Weights of a small GPT-style language model, trained from scratch on English Wikipedia: 10 layers.
Each number is 50 + 15 x the weight over the matrix's rms, rounded and kept within 0 to 99. Layers, rows and columns count from 0.

# layer 7 attention output (transposed), 128x128, rms 0.173, rows 92-95, columns 0-127
59 58 49 28 66 53 57 47 66 43 52 66 61 55 58 49 46 32 76 53 44 70 42 60 57 42 58 33 75 39 61 77 34 60 53 27 47 64 46 42 73 51 44 69 36 28 59 45 66 36 51 70 50 42 21 37 68 68 36 70 41 64 39 55 44 18 36 29 40 41 53 60 34 20 99 63 59 41 72 06 29 54 66 43 49 53 72 40 27 41 51 66 61 48 47 59 62 29 49 60 67 29 15 49 48 55 34 29 74 63 42 42 42 46 60 52 61 42 46 60 50 46 26 64 42 83 45 59
60 24 44 47 66 55 61 64 59 72 63 31 41 41 73 80 46 30 74 43 27 41 40 66 48 32 53 27 65 56 42 53 33 46 42 30 29 06 40 52 52 69 73 34 58 57 43 99 48 63 77 55 34 50 07 47 50 63 61 55 73 69 63 52 46 40 40 43 51 57 50 51 67 81 67 57 46 44 45 32 51 62 56 28 60 36 69 52 57 50 57 54 77 43 57 70 62 56 50 49 40 33 38 54 75 39 35 43 32 39 50 25 53 54 30 54 48 36 60 50 60 31 44 43 35 32 48 36
53 70 61 64 32 46 42 66 56 46 42 60 47 47 37 06 67 74 47 56 53 60 45 48 43 67 47 70 54 58 62 40 37 41 47 07 75 00 72 52 37 57 60 62 38 43 65 99 39 50 33 38 67 34 63 54 50 43 45 42 33 29 42 51 63 16 54 78 57 42 41 49 54 40 32 42 46 42 43 54 44 32 30 49 30 51 36 58 51 55 48 54 40 53 74 55 42 52 39 55 45 66 44 59 47 73 64 55 63 52 46 53 52 44 42 45 61 56 50 41 68 64 61 63 65 62 44 57
49 47 41 63 59 68 51 57 61 46 75 57 50 38 54 67 60 46 79 43 29 51 37 43 39 60 39 35 52 61 54 55 44 37 48 66 34 00 53 50 42 59 72 27 50 65 60 29 39 71 79 54 53 37 38 30 60 53 53 56 46 64 43 45 41 71 49 51 60 33 54 33 66 68 58 48 53 43 43 26 60 40 57 22 54 46 51 44 46 52 62 53 56 53 64 66 45 60 55 58 46 50 34 38 65 32 29 46 16 49 32 38 55 53 43 67 43 76 59 60 86 62 39 53 55 32 48 63
# layer 7 attention value, 128x128, rms 0.112, rows 93-95, columns 0-127
41 50 65 39 61 40 55 43 44 71 53 62 68 57 48 28 49 54 13 70 59 39 32 29 48 47 65 33 43 40 53 32 74 34 44 68 51 68 49 55 32 39 42 32 46 61 54 50 58 21 46 35 33 45 58 58 46 60 75 54 34 42 35 27 38 61 55 50 60 63 71 53 50 31 51 58 32 56 71 56 69 65 57 68 36 68 36 51 68 52 39 43 50 76 44 52 34 32 57 21 61 57 51 62 25 59 68 52 57 55 45 61 31 47 69 53 57 59 35 39 32 75 46 53 64 78 44 52
52 42 27 21 32 79 34 23 56 28 59 18 44 44 68 77 32 45 68 25 43 62 77 48 80 31 28 67 53 30 18 61 55 58 50 55 40 53 49 32 68 37 48 79 78 49 56 37 32 57 29 86 28 42 54 43 52 39 27 45 51 66 47 66 68 57 69 54 30 56 18 47 47 71 42 42 56 77 25 38 41 28 54 56 81 39 62 45 53 49 47 48 37 01 31 42 51 59 45 75 41 37 74 12 38 45 22 52 43 67 58 55 73 19 56 35 45 50 71 46 44 36 40 57 04 49 40 32
41 69 51 47 54 21 52 42 53 44 28 47 46 44 52 51 57 40 27 74 58 43 78 55 56 52 45 49 38 45 37 38 43 63 53 44 48 57 35 39 53 35 35 65 51 61 51 51 34 48 44 39 37 62 47 54 47 44 60 62 13 44 71 46 53 28 61 46 39 60 49 64 43 31 40 42 59 57 39 65 34 60 52 51 43 68 52 67 71 64 21 46 42 38 50 48 67 62 61 44 55 41 59 47 34 67 69 53 85 72 73 53 11 45 57 47 63 55 35 50 50 51 43 45 50 79 71 37
# layer 7 attention query, 128x128, rms 0.156, rows 96-105, columns 0-127
74 50 41 78 46 26 63 54 48 70 43 58 67 89 39 48 40 45 57 67 24 47 51 46 51 48 45 34 39 23 68 40 53 65 69 50 71 37 28 43 48 49 44 40 50 45 64 45 56 43 37 50 20 76 50 53 59 59 45 43 56 45 44 70 69 45 44 52 55 61 59 64 67 51 59 62 51 56 59 52 48 64 50 70 66 37 54 62 59 50 51 45 49 57 46 40 75 41 46 49 54 38 44 59 62 54 56 69 43 80 47 24 35 50 55 44 70 49 67 40 59 72 24 51 60 70 37 29
61 26 51 49 35 38 52 57 44 61 63 36 36 67 37 39 31 64 79 75 36 47 46 56 40 57 47 55 59 61 47 34 56 51 53 45 52 33 75 56 35 39 46 48 78 43 75 60 45 39 64 48 41 38 54 41 71 62 46 60 85 43 38 40 23 64 42 54 24 53 67 58 56 44 44 74 40 49 55 47 43 63 60 58 60 55 45 66 40 46 52 47 58 59 39 60 46 42 43 34 47 57 39 61 81 39 58 55 59 47 56 41 51 40 57 65 43 49 60 46 64 21 42 67 33 45 47 39
51 49 56 44 59 54 55 45 42 65 60 58 58 45 49 71 59 51 28 77 55 59 39 63 29 50 46 40 56 56 44 50 69 54 50 43 68 66 11 51 41 47 56 42 11 54 35 64 73 28 51 56 51 65 54 43 47 49 34 58 32 42 33 42 59 46 50 37 39 61 62 41 47 39 27 60 76 58 65 60 71 30 40 47 27 30 39 20 43 48 48 47 48 59 51 37 47 54 52 57 82 44 42 47 38 14 55 49 85 50 34 53 27 43 51 52 64 46 18 59 60 53 45 62 34 61 35 39
58 44 63 52 27 52 45 50 51 40 39 51 50 64 61 47 45 60 30 50 56 47 49 56 39 35 39 44 57 46 32 32 50 60 37 55 43 44 46 50 43 33 26 50 39 57 71 41 53 41 49 40 46 55 35 71 47 49 69 48 60 34 84 45 38 53 58 46 47 46 32 48 63 85 29 51 88 52 43 48 55 20 55 37 54 44 58 58 50 64 65 33 48 49 42 46 61 68 53 62 50 79 71 71 74 58 48 37 34 37 63 46 66 40 54 45 54 41 30 41 67 48 49 52 49 51 64 47
50 54 18 69 55 54 42 50 47 53 64 42 25 20 58 65 67 38 56 13 40 58 34 29 57 66 43 60 57 50 66 57 52 30 56 47 58 62 62 53 72 63 53 48 59 64 41 41 52 45 54 47 69 47 54 48 33 74 33 46 47 49 28 53 37 57 61 41 50 30 55 41 37 48 35 60 27 57 42 52 63 63 36 43 34 63 58 42 50 39 49 55 60 52 58 58 44 52 62 37 46 34 48 45 51 64 65 51 50 53 56 36 45 88 54 53 61 40 60 57 42 35 65 54 54 31 44 64
68 51 51 45 51 41 31 40 48 53 58 57 58 33 53 43 39 41 51 80 42 48 39 57 44 73 45 46 41 51 30 56 62 82 48 48 46 51 40 68 49 59 55 57 36 73 59 51 52 57 46 51 33 52 42 64 58 46 52 35 68 51 80 54 44 42 66 43 51 42 49 45 58 48 32 57 40 51 57 54 45 74 27 29 41 58 62 51 56 53 31 58 49 50 55 53 46 73 66 52 30 25 61 50 63 31 40 46 38 62 49 45 47 68 40 58 53 50 75 18 44 48 48 73 43 29 38 47
52 46 74 63 56 41 55 53 56 58 68 60 47 54 38 59 58 58 36 60 38 42 39 49 57 54 57 54 47 40 81 67 39 36 42 54 45 46 69 58 43 38 36 33 36 62 53 33 50 39 29 55 58 31 58 29 63 43 69 54 38 19 65 48 68 38 54 29 66 56 38 52 53 34 46 54 47 42 50 56 55 42 36 62 43 57 36 54 31 70 42 39 25 59 40 42 50 39 41 52 29 65 54 47 47 46 53 43 27 66 32 49 51 52 31 59 68 55 47 76 47 72 59 44 58 72 52 33
41 43 63 46 50 42 56 55 51 34 82 56 39 82 47 58 43 52 31 50 66 43 65 48 52 40 58 45 45 37 46 40 66 50 49 41 75 44 51 54 50 66 65 40 55 40 36 49 54 48 47 23 40 62 40 42 46 43 21 51 47 59 51 52 61 36 57 44 28 65 55 47 42 59 55 59 46 38 60 36 38 58 56 55 46 71 41 32 51 36 46 45 40 43 68 44 38 47 31 44 82 65 48 47 40 53 64 25 50 73 69 52 52 45 74 42 63 59 58 31 54 46 50 23 71 42 59 35
48 42 32 64 42 59 52 47 30 64 52 30 39 64 73 79 54 53 35 94 46 33 40 44 33 58 54 52 51 52 64 39 55 53 29 56 44 63 45 39 63 39 35 29 83 65 24 52 57 34 43 47 26 55 60 57 63 52 18 40 53 69 67 47 30 42 56 48 69 56 47 47 51 52 34 57 46 63 46 77 46 52 45 52 70 32 31 33 27 53 39 62 59 61 65 42 48 45 46 56 39 62 55 52 35 44 63 48 71 27 54 50 59 35 45 57 36 28 39 24 59 50 46 28 64 57 48 28
43 53 45 24 61 38 43 41 70 65 60 30 73 44 53 42 56 46 52 50 46 43 44 86 55 65 64 40 52 50 50 48 63 54 73 61 30 50 25 52 37 68 63 55 24 25 49 48 54 26 50 42 49 56 35 49 68 44 42 51 39 50 48 61 43 48 53 44 24 51 51 46 63 41 49 80 55 65 61 58 63 48 40 35 52 32 48 53 40 49 63 53 67 40 40 59 61 55 64 62 49 42 51 40 37 31 59 27 42 49 37 50 49 44 73 47 51 42 41 71 44 40 55 68 50 37 48 35
# layer 7 attention key, 128x128, rms 0.143, rows 96-104, columns 0-127
56 38 51 38 52 53 39 39 50 73 49 35 48 54 56 50 56 46 55 58 52 37 55 56 41 58 56 44 52 68 47 47 44 65 40 84 41 59 54 54 42 40 74 60 39 39 42 00 51 55 66 40 40 56 61 60 51 39 57 42 55 36 41 48 43 56 46 23 58 52 55 64 61 47 57 56 49 52 64 59 62 60 73 56 47 54 56 58 45 46 48 21 63 33 36 30 46 49 50 48 56 20 67 40 40 31 70 46 64 36 52 45 47 34 62 48 60 55 55 18 51 47 53 52 50 61 40 53
42 40 30 43 47 37 40 51 50 68 69 38 46 57 63 34 50 26 53 66 66 40 56 43 44 40 51 52 39 42 50 38 28 45 47 60 45 08 69 70 51 42 71 56 75 42 52 00 56 43 59 43 54 40 39 67 47 62 53 63 54 36 49 43 29 69 47 32 42 63 56 65 50 58 63 59 64 61 54 56 36 69 80 52 52 45 38 67 44 51 32 47 67 43 68 60 69 46 40 59 41 38 64 53 56 44 62 46 64 41 49 52 41 57 61 51 52 53 40 35 52 44 48 53 43 43 60 56
49 32 66 63 60 51 53 61 42 58 47 48 68 64 45 50 53 57 53 44 33 39 37 53 46 48 54 62 51 55 58 56 57 54 43 18 50 00 41 52 47 60 52 47 36 70 64 99 39 74 52 40 47 55 42 66 38 29 47 48 61 65 48 46 59 22 50 73 50 48 48 61 63 59 42 56 54 44 42 57 40 60 35 39 53 66 69 36 70 60 59 35 45 54 47 37 55 42 56 47 34 56 49 62 50 42 59 55 48 48 69 35 57 58 51 43 40 48 43 50 38 43 40 39 47 25 47 67
65 47 59 13 55 45 51 48 44 55 50 50 61 39 41 38 59 46 34 21 55 46 24 61 55 47 59 61 19 58 46 57 55 53 28 76 36 74 42 57 56 55 21 73 63 58 43 28 29 65 24 51 58 55 54 73 46 58 40 37 65 39 42 59 52 63 60 64 35 50 63 56 48 58 52 63 76 82 74 50 55 42 75 66 70 35 41 28 54 49 43 54 48 61 60 57 42 52 64 42 53 60 33 47 51 63 39 70 26 56 67 66 48 62 61 51 45 46 46 48 54 41 54 55 34 32 56 41
53 51 48 49 42 62 52 63 47 36 33 60 53 45 60 51 47 68 44 63 38 49 46 44 58 59 58 60 31 40 69 70 56 39 53 25 44 99 64 42 40 42 40 34 41 28 55 99 57 39 36 66 59 45 63 42 65 36 18 52 50 49 63 62 47 32 33 55 69 51 56 49 36 37 35 42 38 45 33 42 39 60 34 47 52 58 61 52 48 42 56 73 23 64 55 41 53 37 49 51 52 61 53 37 36 68 31 44 37 46 54 46 59 45 51 30 47 55 61 63 56 52 79 55 62 32 55 45
48 37 58 48 50 69 28 65 26 48 52 35 58 52 59 47 47 54 53 50 66 32 50 54 68 43 53 60 53 56 49 51 66 47 32 68 58 26 44 53 57 26 59 52 36 47 50 34 41 33 55 47 52 52 46 53 49 49 33 38 69 49 29 76 34 46 55 62 55 51 52 38 37 47 47 37 55 57 58 45 28 53 55 33 61 47 61 45 35 47 70 65 54 58 70 43 45 42 55 41 30 35 42 53 57 36 72 51 29 44 56 59 49 63 72 73 63 57 48 51 47 48 44 51 79 35 53 62
58 38 43 44 62 63 52 47 65 53 55 64 64 51 44 51 55 42 42 23 28 33 41 52 63 60 64 63 35 59 64 51 54 67 55 60 52 99 40 33 39 57 70 32 29 53 48 24 54 55 47 63 27 37 40 37 62 45 86 53 35 28 52 53 54 65 44 41 62 42 54 45 51 49 37 41 47 43 47 54 67 45 33 52 40 68 34 49 35 56 48 34 23 57 45 26 63 36 35 66 56 80 47 38 43 29 60 68 55 66 46 47 49 50 37 45 56 52 40 62 48 61 63 60 52 53 48 67
59 28 40 69 51 63 69 54 52 39 46 56 02 65 72 55 38 35 46 70 57 56 44 54 35 48 68 33 64 39 35 58 46 55 38 60 48 21 49 65 60 51 56 57 69 42 52 49 30 66 28 38 40 64 31 59 49 37 71 36 67 38 40 40 72 42 50 53 53 59 37 63 35 67 42 70 49 35 57 40 64 50 70 55 54 57 41 47 51 61 29 64 31 18 55 44 49 59 36 56 67 46 50 53 52 31 35 43 65 66 70 41 50 32 53 42 62 54 59 44 49 52 35 56 52 66 39 47
66 52 37 45 41 55 65 56 68 35 65 59 45 45 57 47 45 60 43 53 37 37 54 57 39 62 58 48 40 59 42 58 66 31 46 16 42 49 36 51 42 66 30 50 43 48 51 99 50 49 34 55 47 50 47 56 47 50 72 61 58 55 43 48 54 39 47 58 58 38 40 53 51 53 11 64 58 47 43 79 51 60 50 37 50 42 56 42 41 42 63 66 42 50 62 53 48 54 61 33 42 63 54 47 67 49 58 47 45 52 46 43 59 54 47 49 48 52 53 47 50 48 60 45 50 33 38 41